config.toml
norm_eps = 1e-05
bias = "none"
init = "trunc"
optimizer = "soap_variant"
weight_decay = 0.05
lr_head = 0.00777
warmup_steps = 83
schedule = "wsd"
decay_shape = "linear"
final_lr_fraction = 0.05
batch_tokens = [131072, 262144, 524288]
seq_len = 1024
Each number is 128 + 24 x the weight over its row's rms, rounded and kept within 0 to 255. Layers, rows and columns count from 0. The size above them is the row's rms in percent of the matrix's.

# layer 5 MLP up, 1536x384, rms 0.268, rows 598-632, columns 192-255
size [ 96 129  98  98  97 105  96  96  99  97 111  97 106 102  99  92  92 104 104 104 109  99 104  92 107 103 108 100  97  96 101  94  99 101  95]
[[ 93 163 135 118 108 174  86  89 112 147  96 136 163 132 156 130 117 125 114 113  72 134 103  99 155 113 128 132 123 115 121 134  99 110 176 121 152  86  76 178 136 113  88 121  97 122 137 159 102 156 149  92 132  92  88 121 130 108 106 141 111  99 155  81]
 [128 145 125 126 133 137 150 126 121 135 165 106 110 131 135 114 174  76 135 140 120 119 136 144 156 102 102 149 140 154 103 104 105 104 130 125 142 149 215 111 142 134 127 114 126 132 100 145 143  86 136 132 151 120 126  93 147 110 113 152 124 139 162 139]
 [109 160 151 123 120 161 104 129 136 126 124 148  91 135  92 155 115  91 152 185 102 151 114 153  91 120  94 124 125 137 146  92 148 123 134 109  89 101 129 100 126 135 126 173 120 119 162 179 133 127  89 139 133  92 141 128 136 129 134 141 143 138 135 123]
 [ 96 150 173 164 151 120 124  99 119 110 120 137 127 161 119 183  83 120 134 124 111 144 139  73 115 160 173 140 109 149 130 114 109 148 133 174 133  80 122 148 162 179 160 139 117 163 137 103  89 144 138 125 143 128  98 137 121 139 122 164 132 147 137 143]
 [ 89 111 166 115 171 120 143 127 144 135 118 145 137 148 120 108 111 189 204 127 136  87 100 114 115 128 109 152 122 104 104 152 131  79 116 134 174 122 130 121 149 158 120 161 178 136 132 145 102 101 120 188 158 124 103 125 151 141 123 195 121 126 114  93]
 [108 163 178  70  90 153 143 105 143 145 189 115 128 127  76  97 121 150 116 102 104 144  86  84 137 106 144 104 148  93 133 144 142 123 151 144 118 154 127 107 102 116 102 111 139 100 122 109 150 102 149  84 112 158 132 127 129 113 193 108 135 153 120  96]
 [144 121 109  89 161 142 104 126 129 105 143 111 126  87 127 139 139 103 130 128 145 163 144 136 134 131 114 187 119 136  69 123 168 112 100 132 124  99 139 119 129  90 136 159 130 148 108  94  85 133 126 126 110 134  99 159 125 118 130 138 134 128 115 147]
 [138 155  88 121 104 128 132 169  96 154 191 112 153 108 168 104 119 147 134 111 161  74  97 100 100 136 167 123 106 111 128 151 107 140 127 100 120  80  97 117 163 111 123 129 131 130 169 121 125 143 103 133 141 135 126 130 129 137 114 135 116 112 166  88]
 [131 134 144 169 157 156 147 157 116 167  71 133  92 170 108  87 107 163 128 151 123 121 133 140 139 155 122 111 150 143 158 102  95 132 112 109 156 159 104 115 139 111 140 136 187  78 140 162 148 116 116 145 131 139 159 126 120 120  87 119 119 128 164 136]
 [ 84 102 109 137 126 134 146 118 106 158 118 143 142 146 110 140 129 103 141 140 158 131 108 121  90  92 147 109 122 167 112 100 120 145 102 107 135  83 178 139 115 147 136 109  86 147 140 117 106 141  95  96  79 171 152 120 108 126 138 116 140 154 139  80]
 [127 132 154 109 150 200 141 129 153 148 136  86 135 177 149 109  99 110 172 173 126 113 112 164 125 175  81 127 142 136 124 136  91 142 133 126 113 134 103 177 125 132 131 131 137 163  92 130 141 127  82 122 100 134 126 109 137 131 115 141  72 134  99 133]
 [148 126  97 141 148 144 125 125 101 148 158 140 126  90 122 146 115 117 131 143 134 118 118 139 127 122 124 103 104 141 141 154 103 139  74 109 140 146 134 157 132 124 105 183 176 104 127 157 105 130  87 175 105 174 140 156 100 110 129 163 101 119 156 128]
 [132 113 114 122 168 137 117 152 106 121 158 164 146 113 111 133 137 133  72 127  96 125 149 149 152 114 135 131 107 117  84 149 141 161 141  77 104 114 154 103 153 100 120 118 126 116 130  89 132 111 182 112 194 161 138 150  93  99 155 105 124 107 129 141]
 [117 147 122 114 107 158 143 141 157 133 114 107  95 126 115 147 153  93 123 177 152 114 161 135 136 135 130 161 153 132 164 146 147  94 144 161  95  90 106  96 186 100  91  92 109 136 139 110  77 124 100 140 143 123 144  99 139 106  73  82 109 136 126 129]
 [126 110 134 170 104  92 142 118 118 208 138 138 124 139 113 184 177  87 146 109 182 187 171 121 128 137 111 144 135  89 122 139 145 144 152 133 105 128 147  99 139  99 126 113 134  70 139 149  93 143  84 100 111 145 139 118 133 136  72 139  81 129 119 133]
 [125 128 131 147 133  97 138 102 124 172 127 119 119  71 111 128 170  98  91 109 111  99 113 127 120 188 167 126 196 133 133 152 126 146  93 125 130 144 132 132 139 138 158  77 125 138 145  79  89 108 144 133 148 107 126 101 113 107 118 102  79 126 133 145]
 [153 162 138 119 149 144 141 118  63 123 139 112 100 134 153 106  74 145 138 154 132  93 136 110 111 105 137 155 147 123 136 126 108 142  99 129 146  77 141  47 147  95 143 133 132  92 163 106 139 119 140 146 158 169 133 132 131 111 115 116  97 122 119 106]
 [155 153 133 168 161 107 138 112 138 103 145 155 130 147 103 143  89 123 110 167 145  93 129  96 118  82 117 111 114 124 117 128 115 127 127  64 152 161 152 170  97 120 142 168 151 162 126 125 131 142 120 137 147  96  68 123 160 132 124 149 147 185 145 128]
 [106 116 107 163 149 153 124 152 143 144 152 124 125  73 148  97 137 148 133 132 136 164 123 149 117 104 102  96 123 149 146 114 173 100 154 113 124 135 145 101 116 144  91 153  97 133 169 128  96  91  96 106 164 102 116 152 104 107 141  84  97 136 153 135]
 [ 97 111 156 128 113 145 129 124 161 105 146 151 146  85 125 135 121 134 134 145 119 123 122  93 143 102 117  97 167 155 137 100 122 124 129 139 108 123 114 139 133 101 147 116 161 158 148 102 107 133 133 127 157 131 109 103 118 144 121 107 115 139 175 141]
 [120 139 145 141 162 165  89 127 109 129  67 131 108 109 173 153 117 171 148 104 105 116 121 111  81 118  84 158 110 177 117 115 102  99 150 129 129 122 137 121 134 100 121 131 130 126  79 133 106  66 138 144  78 149  91 140 118 147 139 143 128 123 142  94]
 [ 89 160 108 131 108 134 140 118 181 137 108  92 138 114  93 162  73 136  92 109 105 138  97  92 128 113  75 132 124 103 125 144 138 149 140 139 129  99 103 125 143 162 101  73  69 114 142 173 147 125  81 131  90 108 151 159 120 150 160 144 126 124 104 136]
 [112 122 147 104 152 104 108  95 148 109 135  94 133  92  56 124 120 148 155 136 117 113  69 154 143 122 125 165 145  95 113  99 149 147 104  97 139 134 124 110  99 104 114 131 123 136 163 130 124 132 141 118 180 132 156 154 128 133 109 118 114  85 150 116]
 [168 127 131 137 107 148 140 136 160 142 112 102 108 149 177  92 146  85 135 116 131 142 124 104 156 117 146  98 147 123 156 115 180 132 138 119 106 121 141 105 170 128 138 170 130 104 124 150 151 106 136 154 104 177 101 119 137 125 116 135 103 165 150 114]
 [147 103 110 172 135 162 169  88 115 121  92 145 112 134 159 127 128 132 132 132 147 116 164 168 156 130 117 138 135 118 138 102 124 112 129 101 136 107  97 138 165 114  93 152  68 117  76 156 139 106 120 138 146 122 132 149 131 107 124 138 112 167 114 137]
 [ 97 110 172 142 114 131 129 136 140 112 149 132 126 204 153 116 129 167 154 154 154  98 116 114 117  93 131 121 148 169 130 130 111 158 132 132 131 105 106 158 143  96 146 142 132 126 184 140 136 135 101 117 136 135 109 135 119 185  98  93 135 145 146 151]
 [ 99 143 147  96 116 145  96 111 129 128 138 142 120  85 123 142 144  94 158  95  84  76 132 124 116 148 121 145 141 131 145  68 161 136 117 118 134 108 153  86 166 138 128 164 121 145 165 167 144  92 111  96 123 105 123 182 104 121 105 143 121 121 133 141]
 [121 152 118 142 136 125 162 142 117 132 159 127 115 133 107 168 101 150 137 135 128 123 141 106 132 113 135 133 121 100 114  87 150 111 173 179 118  81 114 130 116 106 168 148 129 131  97 127 133 104 127 121 116 195 139 171 148 119 127 125 111  80 137 141]
 [192 114 153 112  79 130 125 187  92 112 129 109 144  83 149 111 141 167 121 122 149 127 100 168 105 170 137 133 138 123 139 136 138 109  95 129 152 126 112 126 124 125 114 118 103 133 141 124 134 123 132  80 137 116 116 152 156 172  66 104 132 160 160 148]
 [124 111 130  95 173 122 103 101 134  80 135 137 123 134 120 151 141 139 155 166 158 101 125 137 139  97 135 173 142 116 144  85 148 132 100 116 114 158 147 134 148  89  92 139  82 142 160 141 125 175 129 159 107 137 104 142  90 136 167 143 166  88 118 131]
 [118 119 128 134 104 118  89 125 133 137 110 112 184 152  80 156 110 128 121 142 112 125 150 127  59 146 112 154  87 124 111 140 139 148 140 129  93 151 179 148 106 117 124 163 128 141  89 106 174 112 125 167 171 124 125 106 171 112 106 135 103  71 153  90]
 [137 143  86 167 110 110 150 154 108 134 103 165 125 131 163 110  99 105 129 150 149 143 126 103 189 121 122 110  88 147 120 129 100  98 131 151 164 139 166 119 124 100 110 122 128 154 124 129 114 109  89 146 103 113  97 103 186 139 165 183 122 111  98 152]
 [108 128 166  71 133 101 139  94 132  94 149 106  86 123 130 171 155 152 116 117 115 134 120 134 136 123 139 131 111 168 146 174 113 156 128 138  96 139 150 151  87 167 153 101 133 130 127 118 153 113 169  88 143 152 157 137 154 126 156 130 154 102 123 170]
 [142  80 112 161 154  95 130  98 132 134 152 111 128 129 122 137 124 174 104 124  83 159 137 172 119 124 124 143 127  70  83 113 101 160 145 111 117 118  95 114 147 146 127 140 130 134 149 127 105 123  92 121 116 179 119 111 177 143  86 132  76 151 106 162]
 [143 122 118 163 106 110 133 136  84 107 102 107 104 128 134 134 110 137  95 139 110 144 113 117 126 176 105 137 110 109 132 129 140 131 146 141  94 133 156 141 139 126 142 114 162 129 109 171 178 106 162 148 110 102 116 112 101 122  97 141 125 103  98 123]]
# layer 5 MLP down (transposed), 1536x384, rms 0.258, rows 598-632, columns 192-255
size [ 96 109  93 101  96  98  98  96 100 100 107  95 103  98 100  97  95 106 103 102 104 103 102  93 100 106 102  99  96  97 101  89  98  99 102]
[[105 132 126 148 161  76 117 134 108 128 125 142 144  70 141 131 128 133 149 131  88 122 112 109 125 161 148 152 150  97 109 121 122 139 138  91 116 128 107 164 112  74 122 140 137 135 118 102 136  80 143 164 132 135 103 180 106  84 152 128 126 115  96 108]
 [124 130 133 123 168 116 141 139 139 128 112 105 121 124 117  91 159  97 140 136 111 128 139 150 103 102  73 165 109 157  98 178  98 139 127 117 156 131 160 138 154 183 119 126 131 162 126 144 136 154 170 130 145 104 122  96 149 129 105 148 119 113 141 131]
 [132  90 117  68 132  98 102 146 148 134 133 132 142 129 118 100 132 140 132 139 147 125 102 124 146 153 123 124  93 109 111 122 112 103 174 127 121 121 132 147 152 123 151 104 108 103  68  99 155 171 146 142 130 137 114 123 115 101 114 136 117 106 111 113]
 [141 130 135 138  81 126 109 122  87 159 127 153 115 103 156 114 151  76 104 102 134 143 118 163 157 119 145 116 165 142 101 107 136 168 158 151 144 112 140  93 134 151 137  91 102 161 123 129 105 121 119 146 108 137 118 105 138 119 153 143 141 100 171 188]
 [110 128 138  95  85 125 101 177 166  97 101 155 118 127 145 129  75 107 133 119 114 160 126  97 135 127 156 136 123 116 122 110 141 130 180  97 161 122 175 104 153 123 183  83  86 120 147 144 132 166 119 148 146 110 147 112 146 129 148 130 117 148 120 113]
 [ 91 163 127 103 117 109  75 120 142 145 154 119 108  98 111 180 127 137 142 162 117 155  94 110 158 103 120 136 153 145  98 164 133 156  96 168 200  76 126 133 112  82 101 143 121 165 119 118 118 107 139 103 167 123 125 129 119 121 147 139 168 104 147 112]
 [113 171 159  48 148 132 122 129 132 111 146 150 116 108 154 104 143  85 104 145 105 137 127 169 137 150 147 103 122 134 116 121 133 139  95 138  83 161 150 105 115  73 149 125 143 119 119 127 132 106 135 139 176 132 136 171 127 108 116 136 115 127 143 114]
 [124 116 121 104  96 135 124  84 137 105 115 113 134 131 160 102 143  83 124 147  90 134 101 104 154 143 128 133 156 162 103 154 153 156  91 134 157 118 110 139  87 124 188 141  88 129 126 104 149 153 135 159 136 135 144 172 114 105 141 144 134 104 130 115]
 [113 103 146 140 130 145 114 120 118 134 122 125 196 134 129 128 118 164 129 137 118 123 143 152 102 141 120 132 138  84 143 164 118 103 125 144 255 131  78 134 172 140 155 160  99 127 153 139 132 150 115 124 150 130 129 122 116 124 132 128 127 130 102 115]
 [113 106  95 136 159 189 144 105 127 102  99 133 123 133 120 146 152 116 114 153 139 148 102 135 173 128 127 137 138 103  88 124 153 147 132 136 150 138 128 134 103 127  99 142 119 163 142  97 128 124 147 121 168 134 135  98 123 107 134 124 124 145 140 174]
 [150 108 141 151 126 139 152 113 104 135 140 127 115  64 150 148 154 134 150 140 146 174  89 129 103  93 182 133 140 145 123 160 134  85 113 172 102 117 124 140 117 137 147 129 147 164 143 110 133 121  95 147 118 114 135 134 111 169 124 154 173 147  86 138]
 [112  95 126 123 134 172 141  82 138 141 122  96 124 131 126  86 100  96 168 146 147  94 155 138 111 112 152 120 123 105  75 114 146 152 145 107 102 163  97 109 138 152 100 120  85 112 121 124 115 115 115 105  93 101 125 169 122 138 142 153 131 171 155 172]
 [120 129 113 143 145 150 144 135  96 151 146 127 100 112 133 134 174 130  87  89 129 114  97 116  94  79  91 157 134 123  96 149 141  76 119 143 145 144  98  91 116 118 165 167 141 124 152 137 142 154 137 132 158 163 146 127 135 109 139 133 148 127 123 116]
 [133 134 126 103 135 137 100 114 158  98  99 146  86 156 104 102 126  99 143 144 145 136  72 141 132 119 111 111 123 165 120 128 128  65 130 114  81 136 101 146 163 152 143 142  91 128 111 109  83 173 127 105 115  68 102 137 109 141 125 164 147 129 115 108]
 [158 134 131 136 145 136 134 115 139 112 154 122 118 144  93 142 163 120 145  79 138 104  91 103 108 131 178 127  88 138 140 161 153 197  98 106 140 149 164 131 122 100 154 128 130 150 141 181  96 121 101 169 111 126 117 134 158 106 147 122 140 119 154 127]
 [131 132 110 134 170  82 127 145 139  92 119  77 120  86 152 117 131 157 104  92 154 133  91 160 117 103 132 161  85 106 143  93 143 107 103 176  76 143 120  72 164 154  91 134 153  95 166 139  87 109 170 127 131 137 154 126 183 138 112 144 122 125 111 138]
 [133 114 180  80 126 135 138  79 142 151 100 188 165 156 151 161 154 137 111 118 110 154 165 123 147 135 142 145 106 149 140 140 138 113 119 147  59 107 135 150 137 144 113 171 159 129  99  81 128 179 125 157  73 117 119 166 164  93 101 135 119 120 141 119]
 [121 127 212 131 128 174 106  90 108 132 138 125 141 159 105 155 116 102 112 131  98 147  90 108 112 161 117 138 131 138 150 140 167 174 143  93 187 133 102 133 156 155 115 145 143 120 144 145 177 121 150 138 125 117 154 111 104 117 112 130 108  98 120 116]
 [127 117 121  91 170 129 113 141 126  85 118  90 131 136  91 108 125  91 114 106 169  96 152 136 176 129 160 173 152 102 116 123 137 155 111  94 222 152 129 136 160 125 132 139 132 110 139 145 108 152 155 125 108 116 132 153 175 100 171 137 129 109 129 136]
 [127 150 124 116  83 155 139 129 150  85 159 152 162 154 121 142 140 136 127 104 116 104 130  72 139 137  86 115 109 133 133 119 111 144 144 122 125 145 112  89  77 127 127 100 131 173 104 111 106  99 137 102 121 126 142 146 161 155 151 133 106 115 139 130]
 [117 124 103 142 147 164 126 121 152 140 134 118 146 104 156 107 110 139 128 120 155 110  94 116 131  87 103 110 125 186  78  80 148 153 125 124  33 135 121 140 155 154 125 101 144 120 134 128 126 157 146 149 130  85 138  79 122 148 101 131  77 113 131 135]
 [148 110 108 112  94 162 118 146  85 113 113 120 117 145 162 155 142  98 151 107 137 138  57 147 146 120 112 152 127 130 171 148 167 136 121 146  91  84 141 135 157 150 138 120 123 139 121 112 147 150 114 150 137 126 120 105 104 134  95 154 121  99 115 160]
 [144 137 114 133  73 163  95 152 104 151 173 110 124 126 158 130  78  88 114 110 125 108 142 113 153 111 143 139 150 168 138 151 132 124 105 121  92 114 171 145  81  86 138 130 159 182 127 107 103 117 140 101 120 150 169 146  89 129 108 119 108  94 154 111]
 [118 105 105  97 168 150 117 131 102 126 130  90 118 137 148 136 158 125 128 117 150 147 134 158 144 171 138 106 127 123 148 147 145 118 126  82 110 105 185 165 175 131 160 124 145 130 113 115 187 160 146 115 137 141 144 125 136 113 139  98 131 138  99  83]
 [123 136 145 190 105  71 139 128 165 129 103 148  85 136 136  95 134 150 128 162  74 156 115 125 139  99 115 142 165 143 106 114 121 134 110 110 122 115 120 124  99 179 133 118 102 122 108 120 157 123 149 116 127 152 140 126 144 112 116 118 152 157 106 174]
 [131 111 170 162 121 139 120 102 105 102 143 116 140 131 129  99 128 150 110 114 152 119 125 138 131 118 152 106 157 114 138  94 152 147 175 136  51 117 114 123 159  77 141  88 132 114 104 126  96 130 135  82 159 169 113 146  93 146 123 152  94 143 110 135]
 [116 132 182 111 135 165 150 183 119 114 126 157 103 136 129 115 144 127 129 138 189 159 124  94 202 143 125 175 128 126 123  58 130 103 137 126 126 142 132 141 142 170  92 131 191 141 124 144 147  91 120 125 113 110 103 130 103 144 137 165 115 120 117 103]
 [146 143 118 114 139  87 125 187 153 125 120 119 152 147 148 121 136 133 142 128  99 134 111  92 132 127 173 100 145 129 112 110  89  95 154 147 103 143 147 136 153 127 144 119  76 124 124 104 131 111 107 137 123 143  96 122 124 146 134 156 157  99  89 108]
 [171 129 105 143 165 113 127 103 101 161 100 120 139 132  88 131  94 149 149  71  85 157 122  86  68  78 100 123 161 120 116 153 145 151 128 105  66 115 135 117 160 124 100 109 135 142 126 125 113 134 109  96 115 134 158 127 100 150 117 179 122  99 144 112]
 [144 179 112  81 154 151  85 103 117 100 132 140 136 136  95 124 154 144 126 122 142 105  95 153 191 124 131  97  95 156 115 115 108 156 139  67 138  62 125 113 122 157 133 139 115 134 104 128 114  92 163 110 118 113  90  94 141 116 142 100 135  96 148 133]
 [122 137 159  92 120  97 122 109 144  98 136  81 120 137 138 146 143 133 111 151 116  99 135 115  97 136  94 133  98 153  97  72 158  79 143  87  61 121  84 165 140 130 129 140 143 116 104 124 138 106 167 125 105 143 115 146 106 154 155 112 112 112  95 144]
 [106 112 134  66 140 128 116  52  94 113 134 141  97 116 102 113 155 124 127 131 127 123  69  86 145 150 118 127 137 140 139 160 168 170  97 140 111 135  84 124 120 138 100 106 128 102 142 141  60 118 116 114  96 130 144 147 106 143  97 131 153 141 196 146]
 [111 147 133 130 156 125 127 121 132 113 127 181 110 125 127 164 123 175 119 129 131 149 112 138 104 143 104 161 203 144 126 107  96 155 137 146 101 123 133 115 153  85 158 132 113 112 124 164 115 102 108 113 146 147 115 160 145 124 169 120 137 137 135 156]
 [132 136 136  94 129 103 144 124  97 162 162 132 140 147 112 133 158 126 137 165 101 141 122 147 129 140 141 117  93  94  97 106 173 123 159 117 145 116 115 111 132 109 143 106 108 154 162 163 116 116 156 156 124 172 138 167 121 134  93 185 101 136  86 125]
 [126  57 109 149 102 112 137 122 108 131 145 150 158 103 126 154  63 130  90 147 115 132 170 115 125  98 137 135 124 141 133 142 146 135 141 111 103 121 132 128 110 139 156 146 122 124 142 144 140  98  92 110 135 132 141 150 117 143 125 116 101 155 137 147]]
# layer 5 MLP gate, 1536x384, rms 0.254, rows 599-633, columns 192-255
size [118 101  97  97 106 102 101  98  96 103  97 100 101 103  98  95 102 109 104 102  93 101  90 103 104 105 104  96  97 103  93 100  97  95  96]
[[119  79  71 133 133 155 119 127 116  84 116 120 152 164 121 165 118 121  92 142 118  95 161 122 128 119 139  85 120  79 141 113 110 172 140 102 122 130  98 135 116 126 131 134 100 115 115 155 140 131 121 147  77 133 156 192 129 161 112 123 116 124 103 116]
 [134 112 173 128 126 164 131 152 156 105 136 120 148 136 180 147 139 154 171 123 110 115 161 126 112 150 128 145 148 126 120 165  97 132  66 126 175 130  95 138 116  95 135 124 125 174 121 136 138 138 188 139 102 132 133  98 116 123 113 118 133 168 142 145]
 [ 85 146 154 152 137 167 115 130 111 140 125 134 163  95 126 175 100 108 131 148 104 132 161 111 146 154 144 142 118 135 145  93 101 140 123 149  97  86 126 129 131 169 120 116 127 168 165  97  79 159 110 170 140 106 164 144 118 105 131 140 143 101 135  75]
 [134 121 165 104 117 144 123  77 131 133  89 145  84 124  99 144 117 111 153 139 130  96 147 130 117 106 136 134 145  91 155 102 178 103 132 167 112 134 160 157 173 120 120 156 140 137 106 139 143 142  97 115 132 179 106 175 101 145 155 130 137 147 141 121]
 [145 114 163  76 127  77 145 148 107 156 136 111 147 102 124 137 119 136 143  89 119 142 120  83 140 128  97 112  87  89 149 162 140 138 135 160 128 169 105 116 109 127 101 130 142 153 110 112 136 100 123  92  65 148 140 116 167 119 137 105 147 108 109 155]
 [135 133 120 127 119 139 122 124 151 131 100 128 144 120 105 154 112 145 180 104 158 134 112  99  97 134 126 135  95 119 152 115 129 100 142 169 169 122 111 119 144 146  88 145 143 126 136 152 204 109 101 133 123 142  43 119 140 125 115 100 131 143 179 129]
 [173 114  94 126 117 148 138 132 132  90 126 111 118 132 139 128 152 138 112 172 105 164 114  93 150 138  96 118 157 139  95 115 131 175 133 129 112 134 152 114 102 122 112  79 116 137 132 153 162 149 122 134 173 134 123 122 113 134 129  98 152 134 154 104]
 [140 156 130 127 144 123 155 140 150  81 104 152 106 127 118 152 133  98 128 137  96 131 110  96 151 150 105 115 133 146 157 138 125 137 103 152 112 141 116 122 137 182 183 110 156 147 127 126 153 125 102 107 139 113 109 132 120 164 123 132 142 115 157 114]
 [147 116 125 103 127 122 148 117 117 117 139 112 145 124 177 152 153 142 129  95 118 131 129 140 144 175  92 154 110 132 139  85 131 126  79 113 132 124  94  95 130 148 112  93 108 143  79 120 121 167 123 153 122 116 118 151 132 107 141 131  91 124 115  90]
 [111 129 108 141 135 175 141  95 121 174 113 122 101  81 114 190 139 137 138 132  98 115 127 101 123 133 151 133  95 138 113 104 120 114 116 153 125 117  75 147 122 138 118 118 107 120 115 111 116 174 150 134 112 109 125 122  97 148 120 167 101 126  81 147]
 [139 155 106 148 145 115 138 101 139 167 126 138 110 120  92  94 132 150 111 157 116 135 142 145 115 107 112 120 119 158 152 144 128 117 132 126 170 103 121 148 109 102  55 157 125 140 140 178 110 104 143 175  79  91  83 128 162 118 181 131 123  95 130 131]
 [170 127 139 130 160 125 119 109 110 108 134 113 166 122 157  70 141  85  99 141 151 135 143 100 152 148 134 160 133 107 131 131 109 113 117 109 133 128 113 145 164 144 127  58 143 145 127 163 144 110 112 161 155 124 127 159 108 165 130 161 142 155  88 134]
 [ 81 164 142 143 120 121 118  86 139 138 157  90  94  75 118 157 116 123 144 147 122 128 165 149 117  91 119 151  80 136 129 160 148 137 141 126 125 124 145 160 131 147  90 111 134 118 116 137 111 115 131 170 128 115 129 120 184 159 123  94 144 146 187 137]
 [100 132 139  97  98 152 147 147 110 108 145  97 141 125 121 184 112 147 100 143 110 139 128 132 128 188 136 144 141 116 122 147 110 132 138  93 142 126 145 121  81 137 141 125 158 122 160 131  98  91 161 124 128 100 105 139 138 135 101 146  92 134 162 129]
 [ 89 152 142 112 185 144 140 123 109 163 122 108 117 109 137 103 142 101 124 146 126 145 125 132 105 117 102 136 139 121 138 155  88 120 138 165 139 103 117 137 134 150 116 149 148  76 106 141 178 193 123 130 129 108 145 140 101 101 118 118 100 150 111 115]
 [145 131 170 127 124  91 113 131 113 152 102 120 107 150 159 111  89  72 130 139  88 122 129 143  89 106 135 135 151 114 131 154 153 120 153 140 138 121 116 147 131 122 139 136  94 172 159 124 146  94 168 167 140  97 135 121 137 119 157 181 144 137 154 137]
 [125 116  91 125 135 116  98 143 146 107  99 134 123 110 148 174 131 112 121 153 107 144 127 105 132  79 111 127 115 142 141 140 147  75 117 106 138 114 128 137 113 109 130 118 137 122 132 120  88 112 167 125 121 131 125 143 130 163 141  89 121 157  78 156]
 [115 111 138 125  88 109 130 117  79 130  93 174 127 146 135 139 153  71 103 127 144 153 111 126 154  86 163 129  87 142 110 111 150 149 114 165  81 121  91 116 157 139 148 126  99  92 138 141 118 155 109  87 113  65 112 176 123 158 133 153 133 126 108 115]
 [140 127 150 124 137 113 114 120 118 138 134 163 129 142 147 105 151 132 113 147 123 126 102 115 139 132 119 133  76 126  97 132 115 107 138 111 119 102 128 167 137 143 132 116 118 143 128 103 140 145 124 127 149 101  83 121  94 127 113 116 157 143 118 143]
 [146 119 123 110 128 156 119 131 155 158 105 129 142 121 168 128 145 124 147 113  80 126  84 132 118 132  92 133  74 136 104 128 121 114 125 140 111 139 147 101  99 142 161 162 122  93 128 137 123 136 128 127 114 117 113 181 101 123 137 161 130 139 116 128]
 [150 148  97  95 133 151  89 126 171 124 139 150 117 108 131 152 130 120 115 169  98 138  90  82 121 110 113  97 120 128 147  87 134 116  65 117 105 160 151  97 158 151 101 123  88 100 167 123 153 148 105 103 115 131 164 168 132 130 108 102  83  72 107 126]
 [165  94 171 136 164 123 114 130 144 101 122 117 136 145 132 112 109 131 129 140 107 139 165 135  86 166 112 116 116 122  98 105 134 115  98 112  99 128 138 180 166  97 116 121 109 124 137 130 144 105 109 100 140 150 124 139 145  95  98 174  92 117 138 130]
 [176 127 107 106  96 144 147 142 140 150 155 153 145 151 132  76 133 110 138 141 151 137 154 114 148 140 140 136 129 120 178 156 139 117 139 118 120 112 141 117 134 176 148 136 145 157 146 157  87 134 122 103 158 131 108 130 105 139 111 128  93 167 106 113]
 [131 149 171 174 152 163 101 132  93 137 156  93 128 138 106 152 149 134  98 134 156 107 146  86 157 174 115  83 171 144 113 112  98 109 122 110 143 102 137 128 105 110 136 145 100 157 117 145 117 112 147 133 105  89  96 146 120 147  88 137  91 185 125 167]
 [134 125 130 121 102 157 106  82 188  84 101 134 156  97 124 125 166 128 127 105 114 115 141 129 144 129  67 142 121 154 111  86 113 142 172 108 132 112  81 188 113 135  87 115 136 116 150 151 129 123 143 107 127 116 138 125 123 102 117 162 173 151 105  93]
 [ 92 169 138 134 145 145 116 114 123 133 148 128 167 163 115 148 122 125 115 197 132 119 100  86 153 123 126 145 158 153 128 122 140 144 114 135 166  88  84 131 124 147 115 142 173 127 107 157 131  82 130 140 101 104 110 151 114 114  82 155 114 175 106 113]
 [130 135 160 107 156 151 112 128 132  88 135 178 122 157 141 127  90  97 137 128 133 133 142 143 125 143  99 125 134 105 183 143 181 118 161 179 114 138 132 113 112  95 159  93  80 112 146 133 133 115  89 151 132 178 144 125 119  91  97 149 134 137 157 120]
 [125 101 139 114 134 112 110 149 131 110 159 103 168 158  91 103  99  95 131 103 137 149  97 147 139 163 160 109 127 115 118 168 117 135 146  99 113 173 143 161 117 151 128 146  89 136 129 164 134 132 146 138 116  79 141 109 144 171 127 187 159 160 110 126]
 [107  81 115 108 110 129 100 140 123 114 192  98 157 111 108 164 122 104 135 120 143 150 140  97 127 139  86 111 167  89  71 108 143 108 155 103 144 141 146 156 125 123 130 158 129 126 131 164 142 159 111 111 149 141  82 130 151 157 128 131 129 149 129  94]
 [ 77 139  64 130 139 146 146 130 116 157 135 152 133 150 162 141  94 110 174 131  99 114  94 120 100 142 167 161 165 103 147 105 144 119 152 158 115 115  76 121 136 152 130 143 108 103 108 147 150 166  76 124 170  73 148 133 110 116 127 138 157 135  93  98]
 [161 180 161 167 119  86  95 162 131 126 127 170 100 132 107 184 120 100 102 103 129 138 141 103 121 134 119 122 109 121  92 132 147 108 147 138 110 153 135 133  96 118 141 151 132 129 120 116 107 136 159 133  91 127 144 151 157 106 140  63 102  95 112 138]
 [137  81 125 134 113 129 105 148 154 123 159 125 137 108 143 174  99  96  63 148 130 104 117 118 143 140 116 101 149 127 128 173 124 102 150 132 128 129 104 128 134 137 141 103 116 164 162 168 140 128 164 152 119 153  68 115 155 198  87 138 120 108 123 129]
 [124 163 111 118 151 134 116 152 109 129 134  72  95 114 123 148 150 144  89 136 150 171 151 134 177 143 134 156 181 125 128 107 120  90 127 113 133  76 142 150 118  87 149 115 106  98 109 138 134 110 163 165 158 137  95 111 119 145 103 131 161 159 118 148]
 [109 102 126 161 134 147 137 100 112  78 114 114 109 139 116 151  97 116 132 125 160 133 120 102 147 113 115 124 134 131 146 146 158 135 158 110 115 113 121 124 161 154 167  99 129 105 113 112 145 113 151  86 137 127 110 112 128 139 136 146 127  94 155 131]
 [137 105 129 138 111 162 142 131 128 183 143 166 116 143 141 153  92 136 142 131 140 152 134 112 150 127 144 128 112  88 102 165 142 143 139 156 110  98 171 135 153 164 113 108 125 143 124 165 174  92 137 108 125 146  73 121 136 105 153 151 157 110 148 131]]